From a checkpoint of a small transformer trained on Wikipedia: 3 heads of 128, rotary positions.
Each number is 128 + 32 x the weight over the matrix's rms, rounded and kept within 0 to 255. Layers, rows and columns count from 0. Numbers have three digits each.

# q: layer 3 attention query, 384x512, rms 0.0697, rows 99-127, columns 192-255
# k: layer 3 attention key, 384x512, rms 0.0671, rows 99-127, columns 192-255
# v: layer 3 attention value, 384x512, rms 0.0849, rows 0-70, columns 192-255
# o: layer 3 attention output (transposed), 384x512, rms 0.0499, rows 0-70, columns 192-255
q99:164165093118108138103169118130148135110164132156158145151092135168109073163098159150107103152142109122125155078127126163099161132096097112122157139158103135126125154090086121121104104181104142
k99:123129158132108123102135100092073116163132152150102140153094081084118129138100085105122089153106155118168157118113110091116145094169117150142091137153113158151101061163121141138122123124150157
q100:172179096203089180096169151119170137072119166110111093100141170103143144115102156135154166125121157136145166187156080153091133113170142116065105122081133153142158127196128147092123144131176177
k100:142134116119133100099180148126123151105101146093055102061145102144063119113102130128140099151087062128141123131133140169090135121069107100163149154101144130159135124154146113107100134151106170
q101:161127141144077181149117109113138167106068145099139124145155114059114161127150149130130169106143180189171153148174122136110158157129118111094069181157112128133139160104089132123097147120151115
k101:161127116125119109132161143125132157124156134108112117087097165129121106117121151096157127099161171134088160130124058094117158147148072070148118110083120163118132114102128089102150166139133137
q102:139159121119137131086108127128181098104090111098145127132138152117160039148157114128125132135098104119174087162208148092119135163151174133085117080129113125119153110119089121140119149105115156
k102:131167140112100140133075129153126060098173083133108078119141120148145082151120112099146141117129158124107133139108092145160194087115120100117129139153156120137157093110107128107129156148126108
q103:092154190121143155106116106096094171104160134139119123115149141152100149141114102151083114201143110115190143145117097156166133097109171124188074079088112125110090127141157107164152128085086157
k103:129079113115149104153143123105129085222093148149108103100131149098149076134131079152099096127110082134118122179142125121097099145119110156122112170136114149175109119151144149131138153109120096
q104:126090144102177104099058099123123103154085119167105165141145182121130144083151075120066110143150162144089071111116127146154073117114121104143134141157108164115182160071144146164171160130137128
k104:127091117115176136152152130131106150169135119103166081114142078127155148088134118163146130172093107101127090151107142107177117083137082131166112137121146129137152126172092063160090139128145093
q105:061150126159197098178093134129122114098118164138152148132157125173095119122132106104170126171146091127116069081165136116090069159107187102087121136144153111100076154146100143133130147128199138
k105:110168106118108140089118165120116087179121138147148131115097111174131100101132150117119119132151085154121093166186129110099109139133106136143101094151121120165127103141050136117125170092092104
q106:059091138153187086127119164140147090106104124165167125116079117147124121123147133129118124108139110101160148123100071139148086162143097181132140134102172107118163127056108111080126127137115122
k106:118093129156093142107143106166161185132122138103156127111143127127168134155122101115133165168100090128133150124195107088124131152123115099079147144120098081146127132103089115137115122113138120
q107:058094094072131122118117139122116119187098107167112143141124076143110078129101182130113120159138073085132121123168128157153157084071132150140131121092160122167102095069152169059047140177097174
k107:147122139127173111160127095157107160113151116144095164144110162114146121082120100098087100114132132162122104168127141145086132109107180189166104129148141102085121105132114135159180147127151124
q108:112133132150155125139124087151096120131126092070117106156163153051097138156083167155162132086170112100062066139084113148140089155117037145100177139114150163091120102088115123079063152098156096
k108:126126125119107140123183155125146113139133139112119140120069122115110163138156156106087150156125163141092120144098153127193115093110125085110150128146093131121103162143080088134123126177137152
q109:161083092131137096086074147153102105158140121112146167105143122116108127160194156082159135178146122120078127116186151113111155158142191158155150126161163151126131171118076133135119147157155145
k109:097118124142121172103100093171109132115166064109106111145098099089063128113132091159102147167147107145102145174138151113109154115061153133146111145147115086105098137119112140157101128157107140
q110:164121148101093132078139148152177123157175158094048145119128192116142118145137157117103096088126136119082190136132171086101124127103194114158085190099126157104091133101109123159138128115126153
k110:145091112121138135183144136121111094104160131140129121084165137117111137123084095123125103092149183152129139139112121101193110118194134142135155093136139150133148124139118131108153121160092087
q111:096103172104160121158114108164080137138108147140074103157160154100120069127085144114129141106104175126097143168169165128082119171110085110107133128141157116146145102185136156113131113077113112
k111:158110109114093091066113142111116099105194092142159083093103162107118140141118080120169147195167137115161130169208135159110145139058103116128143117129137125168153169107111115166158112096158131
q112:152174137121181171153113099144123118166133123125145089136115117104174161150100142139098138206171138145117143138126154125101164114169124082146150122159171161141138111085133161105094130168107167
k112:135136108094148084099133152110083134130113119100121126124129126097135105094124114089107134159121101145162119158142095130167138154108133096107157118099132120087103080167070167125165152130175106
q113:120170132099076159153135155069104143144152065108169158145141147164147124129174044098128145159132091139204143142162150124126125131157094132086041106086198119155126177125156084141167158134145120
k113:158111082173085137153143105160164151115138152189109156139151073177118139116107123144122143115150094131147139117142158133141153197153105152146132161141156132132198113121109153137139141153114074
q114:132148085150141190109155156102120093125118113152127115124136117091068139155148123172105157150113141108086110084099100182132098116099138117102120115118127196103121161149179123114153108122138153
k114:121062141105163116165132121092126111150113160106132111073091091142140135175123135091159163151114124147117136138076106140118141155116102103128117107145180098158181156128087157139135162170172147
q115:119127106105138109136146095172169141122138130079160136104105148129176085105132127164107128111121140109127145092134159071148118110113153099136102118173150121091069098096135101118140175092118099
k115:123148148094174165081084133105127158172122115126129114142159138078160161106132135131111136147082136089095156130130121186154169128102151189098119108170109114136160114155121116142149105119144126
q116:123125096174121151103122154133126109120108129134145130158143048142141152107150129077155121113175076156085148107105082080098144138134167101106139133127177130063151115089092120131140086078094172
k116:187117159131133062173103115126092146112178102120142156104131091120143078152107138148106113128113142150148086148137094109132139073176113085153121140119152174099154150092147193154134150141134092
q117:145182132124123122098170146128112162090059120144105104093086140114153128145125113065090111111120121131162134158139099120121121153103111099084150135122158119208126136095145153088057106061138110
k117:146117137168120123117159147126149120102145136139122145084127176123169154165138121068145156089092149118139195091135118178145102128152173106114153143139102090116162139139069111158166124095162150
q118:112092175107076070135058144097126129096129097110086114100145145114120143133127063140140110122126074070163159149151093119139135124125150116058166159117144142075110089134135084123086124147110121
k118:118132151122118088104139087166156110202073134149121147150160077164142160097155133170115192116095136112105145150142139133167120131147155148131167095142165108097105144088180134116159126160081157
q119:119173095133147159156142116152088123112145115110103116175109189125146119162115165135152166140091105107074126074122140091145122093119145098176173115086101129157146132135167163122159116137143106
k119:121109164107144148168179120096132100115123122155120131084111133127116126162144125083149116129139112143117107130092084092148131120108118113151061093139162102108112126154114085148133124114136138
q120:107125193139168088152126078117093150225132104166071120196086145141095151143139150122115178083145117168145061175132103095127158091108082146137103100120152135139112135159099124097105148104158145
k120:126154110129124158121101111146089162097133136099171100100108155128137097117097133198130076183149092104147109112151142138141087100054104112106166157151098134129112142124133148084155165135152161
q121:145141146132144158059082131086123111085157097128147151121134111128089108114112156107126147153116159134145158100074081075092096121092140096162115146178091112131112113083112157117173167110164118
k121:101114130113101157177160150128118130116122140146117172124154086113127167138123139165148131129094093147167047127099183179150115182116144109076130082103131160117151125131139087106124123107113095
q122:111133195135171115109072138169145162038149134130115146165152159123141126129097195155083137133144181136158163125167124150115087128116130051152099079176148161112108098075154148140115127133156133
k122:174120118113158087152172135124198157129114138118151144148154153117109164109182134083151130161114120122150128153148127143152153105114131090161153102119127118116173101182122120157099144108146128
q123:103127137096151100153107099131151154175130101169175116140098084109087115134071131173145124105145094147138143172155126094095173153147051103150114120105117096178153149101180139109130076119089128
k123:150137167128169146142162133108169150145175121134089131110123145128093081138132125158148088157147134131083128116129124106166130120121122105144125116140119114154140136120131125162139086096127104
q124:107139141055182113091162154150137094105146172128112146085161106102073129191138101189145115099118116110099131164150156132107153130145093129140134124146119128141121141104157139132131163150126105
k124:084161110124115174169096113118143083126129094126114151146164160138144140119145121138117160148084154111117117075117150119119132169112121199098152109137097134163117134150102119154159089195122166
q125:160022089079132065139122122181170094201146067124129112156110163147116133115139110126108149134141135161131140135148156074089123178168102106122110163150108137168168132112114147075119163147132136
k125:155130152119155160148049087129120132149169129094164125110077111086134101113131178155126156120142154119115162114124130113115083135072099075095083107100131161115098125133102131093180098076164148
q126:172155141149159135065189124155136104118144104141043180125166103125130132104145124100149122095163136101095139079089130172175095092141126133164122118219117117111129154136122148146117137112129094
k126:122107127084088132093100116093110131133136141181081108070096101157148147148115127148133122154152168167103099156110140182147164091152113143149097123091128137094133130157138120138160135138161149
q127:101130151122107112171150142125143090083113114143142111149126132154097101150117087154161088130106098121129139105134152151174130149135091138178088158084180159144045110138146152132137105124133116
k127:150152158130128100098113135128169094124107137145068151107079131076162154110081123133091159157098144099123141122110094139093158131181099129153113141128136145128119094131142134136145135142127162
v0:158065100134134106107148113145139137179165091166131133180093120096059156100152104161070115120118090129154137150110112155116096151140168077085085099140152143134133127171185158098071112107071107
o0:121157135172137104090130109154183125095112168109114138141156169136094117149083133098124146152126179135134123134163126133147118199166160151149080128127179136157151124157085141145168158140157116
v1:111125160150143127135070180153111103102077120149061093141157153108115120149154167099180109169142122095147085137094139088112183151134110095118171114103107144146141174143108090090146157213099129
o1:138106121113153111133080063134127110173149121118117158102099128180137052122114101201116153147091104128102155142100162106103134083105121100029112149148116130174112142156162075058140134106168197
v2:086159081128120055170080137205127105136143091161117144106153090193132125161125162158176162118172180072135153141097138080122146154132127157109127085134161100111157046166112085106139137110119157
o2:117123135023162140150090088124096140185167113105077089063176134162114152151097198114042087121152153074115133183141091159124112132111126114166141148165126131134123105106192164121113117121156162
v3:068114148129098163128096129125104097112221137121108152124077080151090078118143165157148115106097106137110155123065165118124133116145141126097168109106188152167150180154097119144155136125071082
o3:141122148098155138138101101114073142091188113077092123121096103132148154096111136147137132147159117093126113083130157135134094062113159123126103105165142101124142150147087149149097127173128093
v4:170146166135148150192171159104093186062087144108140112099106150102112118134149087134117147161107158111125091145124077200129170148152083119130121110154110150157132122133096201123170111108120157
o4:159095159145115181168125120089112148048135124129172100137182173136131164111099109159080115179116128080098139145107064130184120104133104165086062135102120105118128120127114090161166083141133118
v5:131183111139107099067075149189080075100148143172096081158138108143104121191149118136128125096147136108178115120139147122080150154067168141151127136152124073166114062167141166100107106152168148
o5:098152109052142123103053146184151139089176126113163085113147151098183138136215133157120089081100144119161140180086086092151104186155144125108120152107110122160163111166148100165114173133071085
v6:142099177098104125098132160116117206155078103099184097150157112148126105135085180120123172145161155131164165118110124152118090094156123148165148088102148141098178094170074131147179164215124141
o6:168191115134084159155109112100141135147146081118147097134122129108113102107125109193186153130068158119095137130179047138157122135131172158109139117115099163098154129146127065103120135158150134
v7:225110080110141159120114117121140117094163100166128097153111098151104117151118156140157130146139145159079154117137127100102090113122091101127154144077087190119124162113127112133198133100169144
o7:137130082106108156074138153094144132159158134105137175107070112109110110093149146127099112104123203130113144146105095218109100167152123113101121161128109119099189159102111109186163116098139121
v8:146154132104109160067181187091149183107133081151167145110174181091140143086095108089084078136166134112142149093175105164136123120103135131197100129144187146138130144153147135105126146088101128
o8:134117074098138128133105125120082041160106069148133149107154187097150148164148116128139066145193135139136152153117146184163115162147170113098157131156127129114104120114122127105089092093095065
v9:070130103089150153102113125125121115092146125136114125111157145082174104099106152113122109109112078100123177101156140087108131154121115124117152109148154129134099146099129139196171171115132153
o9:117092139080098100106120193161075113150140142137073197171222119148116103106124154172140094093116081150121105082126163137170184175118183123104109109117149092124164125186205101092154139118163124
v10:117105091124061147158130120135121122155120110097148166151160142118111122111132125141172160098134109074167182162199136075133145100113186128108110125111125102148115104096115157111178173160114101
o10:125151160148169143121165069141129156147152104088140159094147113127100140138118128104142077119087164098104118144077174111214049136081139104154122111119085143099131128131134100087192148166131054
v11:118120103141094118117109142143169157092083125138176076097100103169056103147103138090063189136096134140135147161120116079152131139100071153153153067172115090136123145115181094139147140143126117
o11:108090156101147117142133121140100141137123112183161110172103128177166142121065124109086147151145140116144106072085122094138139123112074119159127101157095128145160150154190132113121145166085182
v12:144186105204148097103154068118154105066097138187094151116133120129158107152118080086120164083138142129103162082143164208115187152097115174101119110134102119107091110094113119102186080125119129
o12:096095124084117121176095142093167129126095208119130124140112075130158117087132164132149116072176094167115131100069146101077103135129081130124075080116170139069132187136146152074068161092146134
v13:150116153078081121054074134164104141085168142107131122121152153143103190101123141128137136141141105156125094145119144071152120093148118104106166095174091162120146055133086124133147175167122063
o13:098133136113090095125164067134076086113110185099117072157158109085121134133119133141126119078124154120108099113147118124123136133134106114109148107084103136131167138053117132099168116108048082
v14:143133112156156092098147136071139148081184158116103115136122110210114065175118134073161111161058145139115141156118096139147092092089146118183086148104152125136153140101110130118153095126110186
o14:088104178126127107125071108123146132143082070163130110096066104187205168113170147160166130124119103181094098076089154116147153132099144097183154143150169159130087112137134136181182143154152117
v15:138148092143124117160102145085185068112112152139123081131163142115155088155124107107156095160120172100132096104154123133103113132171174189167165078169105158202090165159135083174115153103163192
o15:091134148064150128114093191084098074130096107103143127170188150088157141157157107147131129095135106130146121113129163110152099097128150104099149140123172063115162117168132151196166102144111093
v16:146110122173126106152093114160142076181070121108093166044089131154143156099106143140109115077125096120145185166148134137142124120107119102108121151102142093149096094139146145108140121063094135
o16:143108174180155137108190131135131112090121118102120114110167100158128111094064134152167107090098108132085177136083135161149089107108093119081118169080110149122113119164118114102082079132125097
v17:094131170082147095155130122150102118123106048164104112078097139148135135128142122118111139095131150130163163139148100158090072101151141060151076105128150061135176123109110149148110170120161192
o17:114095126117129103104181127144172092089132132172104092084125140148168105135139147105085124172072074114149122107118083157150088114121159110163207136109115144131120146194130101099100134058040155
v18:113128160118110113087108137156186121150150132133137138130128093102125122092124096117081151123131158176168079104098158125142153097134113130156191130117124134114056127086084144145151141155114115
o18:118116115186130125159182142125139099102144186103155181105060125112141110208149165081177111108135177121116201103091062101067124096123160127106172130158099122146145137157129154132142124126126159
v19:075151128176114223155096140194167130145103188104165154133115108113174129146158141168149162214113150122126138091147149125096128142065092090141179134178140108132101120075165123116142115154106122
o19:123135105091119166144159144098142156115101143154090103147119085137130133098172135075149093190114170085234141130131225168141160160085115141167153169137118120176131133103109092073062142145120140
v20:208098163137146196140126131144140140129128077160077139108117097120167187137144116129080123125085134108173109150126075148123095112129144150154151171151083105105169106144144122141083116107134123
o20:144147121128117162154087107154132081145138109134128129120163111138147118094090163126124100102118122108122137095158169127154114133119137165141120124145119137126154114132155145166121162079137133
v21:139192104161151129100084083136199116121131131063165116122122127130204139091064146125072133120165167137137153112187120175129124091162170085115145095130151109161156125122116129157085147191178147
o21:063121141082153148109087150135169153139070157103125136118090135116110141198130080160142114090126128125117136149108138129175037084142127131132141123164189158085115079134093095142167163174175123
v22:094132153146148126166143135138125152152134152142094127165132131142124149145146109086157175181147111149127084098182122096102100149175088185116149102131123100085152075135137102130153127157128167
o22:134104107155117141104128110117107120181091152089060100122194135155128089104066105140039145168124088136128102114129156116046094162121184120069167094150124120156101057172176094155081169152137162
v23:075123123163080133103074104095107115127086142155127171141146157107163119099145118125111099135098143158112136130115104178120165136128143136068131127132132117140153042115114153085110165162101150
o23:137048147076088094153091104078133157145085162220108173182097192145154143107143158096160102210129176225132118115107079123191118171124128064153180148136109111118111133109143100166124063098108089
v24:174145123128157197094154147159184182092160144181160120120098156102115121114122139167131164155140098158148122137167146116138163104138122102137174152134114115112133179186154163125150175106142142
o24:111089078091117113129152147107136135148099159098164143101132107180120093139130099092120127177158077112107104099135160116126141130133132156119125108123057116125113095105127110140178118073123122
v25:140141121121108098150112098096176147104153116106148059100162123109124129163123212151120073109100120099120141136140144130096096108129144097161127108134132175116168087119132149116140114058157125
o25:198147154143101062135133067138173079148068134137133099118182130168176114180109163100163111160125183093106152152185149153103081083205106165104165118142085085125102112111116204098085151113104129
v26:087132148149060114141124088081191105132143151188096091111133171114149155098137114153150157119121146139124127078154128122193133087132060129153117112164132141173093108116128082194120059100136150
o26:127128146163143092168112108146158075158191136129153130052068132135052071158133123060129071144144146127121110201124176150079107098153168153124126124097148161104077179100110112115130159165183145
v27:116113117132137162130128119077104139112146106118145171131184183163083160162151087156124164121130123114149141139120130112179117114191214092110130114135132107104112127098188115131170159141102154
o27:054070165114164155145050085150119156122103143079123131143086133024137129136100118147104109141099181124125053185160133075132149193186114110107150176076120130105162123172091105154125174111167130
v28:124096125133107140154111093131123142057159135147178160132132130109086057121090152095140156143109114150153168097138133133120138120128180158141095138148144120162166172158122125154130114143123128
o28:128089183109121099152112122183114143092101143134170109113084163104084122103114123147135131134148183159201118128120143089140114096152109129120102135148150107092164134150126138099113155125111129
v29:161144127103114161144149106130141148113099077181182182093189128093168110152103175122102137150129158133123161125152103054131096127115145120162173103119122163198139137112112129127148156151120112
o29:131170073042119159201129111110098152125114134140163103118082174162127092165162176099134162196077126152157123131182210141137082096153112142104111102095118096187149142117147098079101107156143116
v30:154181122139108128128110066132159131133110062150166104132057105140177077134109114163121099136105171168084135069137104113056154109111136093112139161157129142065114120148128123114153102094073129
o30:145123148111156148131149082105092122053137145123105103155090166163102183093086128160112144120122168146129164078130114189118133102140184141109159146087103108149125109155140177150165090107129143
v31:078146117139110118146116090163102129084136171176150148128107126054172124157127106099109145128111105140125146115122149096144119142102143142122115166141094144120132154109127088108159117118133124
o31:085115120142151147146136079108121127139148145140219108128145181177103116110129116106104113119167155143119113129135170121090145161144137083130059085072147071150156135134126141142131130096158167
v32:178063096186157108135085134126137123131114150125130149147134125127100114205123146145114190153145157140160085090154116143155154116222099206139096071109162132112126190112101142133191123170136130
o32:092127118160194076120063151126143121147146113152108127073159097156142113127123089158077155155168142108103121127115135142130080137194106133144140145138104118144160131121134139050093098160129138
v33:099148136140121124130067131126109118101135181154087161182150150107112120115133146090143118132110140155148123161131128089112140146125129105102124139124115178123138152123139192123182135131108108
o33:129134134099162101125142071153148187155134131135097073156189156135159086102086154067108147142091169136142110096161127151173154136151107099150086126101114128176159129083124154070084145123136107
v34:116143108102081168156185152166114162132123102140095148124106093104123148120164085147122099138158171140166109106079115126132105078184136211187133151139105070101153163137123073110199108172181115
o34:192132139137101169112126148163155099122135100130082125182115141155147102045176099161062047153163139086108127070225186095114113148108106141150116199143107180119182051187144023105121193097149142
v35:095114139155165159155104067186131059087120161086059056155105102134184120137146218110124113154133092135094118124117086153104137052126088162138148160084156102131193113192184093076155159104132114
o35:191143160149116174134101095095136105155149116092104142129137133097128134101086127151109108159154145108136140154150088149057128045032109172147145145152149081173122160121110184164125138142139116
v36:108108162100040127148066172115150072152128055139137121164113172136139104157116146202145064130163109144129102140105083087160145062111160104081123062146121124115147130116110076121122147089110080
o36:120159148092151128099113091089151120092151101144130164123152080162142115114118105163084133142130177101120092129118181206139093146181142083064146151192163134141199164068166122143151132157143171
v37:117132137150163127048093089103147160135131128121119032052147123169135130135088089162135144150112142127196065106144142105118157103089145138175147108106122143082098134186080123080123117153139112
o37:078092169074117149057094100180115174195135123108198045150145148079172192117163099121122170110086131140172096111093119132078119128189166143103146161107165082112153138110171110140094128145089134
v38:110122088085093141103136147127109069202191129086103157123193092126119149146133110140031195154061192126145188117106130100064147109183079125141106088161165136162125188127052187152075145137140146
o38:152166131081112105109141127157129182133094115165116118174143109203172115126152141109108179160144141187120173105102124118159123117098187083133138103133132117115202115148105151166109141115148144
v39:184146109088167119115134091095119122096078153111118135123094156123158108149133110077107103096114083138133097131106135080202110117067098103122088070091133135131083115173145084112104059170151145
o39:108150157110128169157126147088129114087127112134158110113160128130126108131080106104084095112141156109150177131100174172108108132127124132122085075115104081113073120100150119103096143131173119
v40:121066144118186123140138140112158157124149087106140171117149072141132118145144151127142124117133208117126117158099122158112132102134157106131124150088146144150101125099175082173128136060113147
o40:098125166088109161147092106080125118159098152110105156173107075142158146129129100116068109125141122103084107133101117165145111108095096130188113125081197139109115133148176147105176146174162187
v41:164107114141088146132153137119164121115135114143134123137057172139086119138150108074116137177135166111131146136119127154174135180125163118093138158095115123186159105183129081123098093125198136
o41:148113170074138088134081107061087109136089136166144124151093140156117088168139094133088105151144106100145104101169130106120133097108174127142128101148172120113112075110116094101135132149142153
v42:091144114127128079143139093129099095180135113155153135169145129126108107094093089126147187103084123120142126131160149107137121125139080145179115175081136164110078178108122112133088171101119120
o42:169080113161112144159128101165155120129150140050116132121105107183104180133131132089141150130149069162105171089091149167104116159120177133100168159179139125051162104109147118086157112146127134
v43:120098101133128135130119123106073133122138154128095215119074170097123173162123098167113129157116106138145125134133184155139133154142087189144107111131117135174156133094102169148116101118157020
o43:151124120209128101133120100119095128111139145118153103067117215141187138126160098112157086122109121102121110164146104075096064138130119129119129136086093132103176074164085080113104126117106147
v44:189110151169126147128114165168151102129136147135100113126149145125152154127148123130124113121127105139117103137117128082100174185135131089122130117145142146078103148099118092103146132150096178
o44:156154115106116135118082151078114159086107140147090104158118082142091095137167137226099151121132169062119092133121123151079167187106128154079126079135102081135199155083128163089092131146105157
v45:111106148168108120148120122124161099102152183081110100142133145123092078201130156112088124141175103137103141100118110160080162090135081162152119138129104203119099128098196113113135150104093131
o45:132132119121161162106133093052157094156181040146088164134092224105121172139167109113034089104150183135147120110156131108137105078139158090171081144170069116077108109070107053178184179124148116
v46:165170118168146080079142169073105134145134165130167125141149138146069137079108058102117101121104095131119151137164175173164088179130138122095152110121082160117136187109097161116111095166090108
o46:138150148100142112076142139137134123148040115086123112162090110127129173125140093154120160134085156135186161093094093080194044134159119146133061102129147170148082142107109136190117144121098151
v47:149117115155070134053128049159095146152175110163117143144130128130111085118143145135113076138123109118201159115135110137163140069130169160121155089147155155084130152127172122111102155138155141
o47:114092109092110119073091150151103093142162108176114133108153125161089182161163169175168049202103118218163109109145166138135093117089114135095074140094114157066150067130170121165144077155124113
v48:093179116138144098098150143145089176160172163110150161141163088162138168143123104132091130144126124165161127136133147161097143106087177106119071134119147136101197143175111104131091103097149154
o48:126214146110138094154134141112178099102166134132113126120078116144146127183075135129164130189119097144076148158115103147145138147067098154108105130163209175148127112151160149133099187133164084
v49:090113153134065121101093148136077185118128089104150174133153099163059165134176113127062151137145134151111079104134184106139117115159132115137110102104166155176148079136154132180129127090095161
o49:107169142085126126155097119098099181152117104164154174127066126106058102157118130166118182127121111116122104110102147073161136175159136084158076109105114116108103153122137155068124106107136154
v50:175156113103177181101150126143113153137121137127137117114097174105163159118134127119078158115139171175162104136115113094075162156132078060131115210129144160120105098140127067141154128129131169
o50:079119148122092137156133096135144104122133132131114071118145138137144164097147138094114169130136125126153128128102125170139178177155076134126056079086141154137120105201131070183056098054121142
v51:142163212147114161151130131147163097107096163147109115101102085165163159158158050142123108095156124138097172145126106157108108145150122179123109134140105133151139127072137158115137111109074098
o51:133099161167150134145151100178114120167171155151095113123101172157146158116105051181065099126157131131111090163127120166088114123137102134176097193063102178138129068085131152136176119142058129
v52:157131108117154094081060113147155157071105135120135153085129139103122158136192124144131120150133115096125102120110145132123156117139092140142131081177106143166167108133039129168118109142145137
o52:128086151082065124126101130106166119097143130167135160082136165126155155103144162120176085146116119121225159192093138193119128110152179116067132207092172165156091136100141179175122118198107143
v53:124158178105084120108137178102087117165124106162115115156119116168124176143148112151085130173102128148115138165121112157101067123128134134120113129115135094120160138159112121116131123130116125
o53:149149177082074134145157165137126126132103117154087115181114076139146190073146123096108133183084085135136083156126143164157108140056130137128123111099192104113127069068105137160079055117135112
v54:107133092134135112136151096122155171122127112145147058115130136128096128135144097087123129109112059178170118118174137129094103175146145121128142143103114137159148130099123126166104117069127123
o54:137090165162104034146184136159191121139040111060093152160094159111135095149140133071126109140120129103141087142185140092099137105074114135139089108070145172130159085190171086166143119128122116
v55:096179079111116145098075182129132112162073121123098099136122186159076129102115119159083081071178136117142103124114143109084124152131107172104116098168167125085142144093195157090138141114171134
o55:144116137133130102107070084166146157087099108183136113159187113125126117093126151064126121133140139134103166128118089145097091161150147140129120108157151161120168137083164160080125171121133122
v56:127157114117154166117138099179132137137123109087090081129138102111121168134103112182146139150121070115177158116142140172179056151137143133132136112108150117145135072094145130137152119151145182
o56:147127167143116085145138106192134118179186141134184103103126138115120064157126116108141089102090139154144130092171134059094116095127137100144121101155124139117178116047135108089113192115174154
v57:144143148133107148149164125108120115143165086087184196131107152143127156137160128131119164123183125115177150116155168182147162148147118119098137081174107111138108158144187175078097076121145130
o57:124165125140145130118186146132075118139157119118158138173131107150110107101149107074112161123181131089156112081144079191092134108177194145166135130124112169155091150106106165159163160186122187
v58:115138156126137093097122105138099177081103121107120099135158120094146129129153134140147126121116067101084112156148140181157154186143130116120101162139109145141134161098144140125113169146125103
o58:097113125105121061159131152106120114132155187090124115169122112152095026143136141163203108110090149101164138066088159083123177151101097065071099168105096166139120119098128138096128154149159111
v59:131069183063146139093109137124148110097155152111143112154153105146084152150095165091135147105100175117155132126116117151101129142118112117148075124119109080124180099197201138137164110142097146
o59:140199108053113171114130107120080111127093132107078097127096147167121136100106091129128117147106089085140128126131106108111169119100138121178132086155104207140140121165119212137109053127071125
v60:063174101115176145103105088129150156128115099119087149106169126118101125140164112127115135124160165064130163155152109125169102083158091149129141110133111135093155136120094128126121120134117142
o60:139117098097143126102111066088158166132060125151142139100132167187109106118155064103138152156149132086153113100194143118150063138100120132106168119133181138106079152166146234050137169071108123
v61:117097123120077141088163151093158077093141126174140076085142113139133186156094116158129132139096136109154151114089153123141120135062131152133185089123167163160099201130120130168164151086100141
o61:090044173075116114169118159132136100137115124130148154079131136167119164144125116082137136168125167127167096156107090173101163233160157152097148084135092099150168119119128161145107157138129160
v62:124144114136173120116119128087131086148100122142122139155146139151117126103143093100089103068162138111099132121156152096212091134093132126154125153084080128121127147132104119110097126106153164
o62:145073116025094153130123119102215181163109049110133140068077053109153161128230110104099102101122163132050114119152085063110147185173174069171195130105125101095131187175114181108115182130112144
v63:181064133100169053131080113108085185165141115111204113200108108143158114140179078138141091115086095119152110098167121134141144110132121153151151121108104153127115093097116104140153136129144181
o63:204212144098127159148137159180128146181204100120125121154135142136198146123077146146144146136121103180115143126149116108127133202078174084093117077079131074152093104195077216076142114106173132
v64:125175142155091145087159123099145118111117099143119116152121090124140092192112152158147103152125128168093113076135121091151166207099088113132169192150095133100198122091110097085116105155102174
o64:129121125121133122054101088112119090117143144156113182096114125121079132102178142162183157166121114177119120171166097128147181138178112152165162147080114123108172119194089152087117132163136147
v65:149178135124159116161097179131150117110142148149110103134107121146089167176099103126139130122140148150158099136141097157154134095101091135173138127178084138196107149158152142120105111141161080
o65:144114156169132164185139172141137140129189115073158111108098167045143162184112137142096131083128146114168077131180096161124113152142083158154104117153171191159121104131177125129085167131116141
v66:142137138150112107161099149133086124169179124128134127104117129142155156119125119117115140136148175170158101110140174122130139165163192154165130140122175133131155174115138125086112094110107118
o66:145097152122146071115144125191149177146150145101118113115113126110109129139099101113138084148141107152104085132152139117144114175132151129102152116127110178131096126084145064089096162091091108
v67:166129143169155151079124150139058126111177088114155126121157111123167168100139176150100116178162082116108114125167140149116116186113075102121128119148112153149151222145093084153034115074134132
o67:167114153103145131159168138181096112130163153124159116074103114143145154174113127127121117132034128164166119113173141136155066113151081117142100077137112162143113105118178128138151166141094089
v68:160155119121100140130117172118139116104147104122129110144139128114120148137084097167102111107107129131116084117113120146194092122130107135091137151147153105083130087127147123129159100144137141
o68:105172113141099123137153105178116133070092127125163166084100070210172112153109152120090155130112158147144190145109190170151163105142144153077120203159116134115154151143120082138136153177094151
v69:142120123156119165141056100123084114116155116127188135139128121111161096174155107116152102140111120139107137112098135077057086129184142101105098120124181128092161201146103107134199149103167102
o69:080176182182116087139108178152153096090111193146119142165165194113118145112111096163075101152116097152100152154104144127103118179097156124101133155157145150079139121149143138156115159117130099
v70:113094127175077189146113184126122165131112117120168103152108127150099071116125155171063087124110095143147156120140147133092121122056131203134122146113141142144098132102150118119090155121143114
o70:140121143132109156149071131139100132065136082080105120152149127130158144127039095076144099126126143122147172159144125093074063157111147181110128145139137140101118107156125116043113175137157112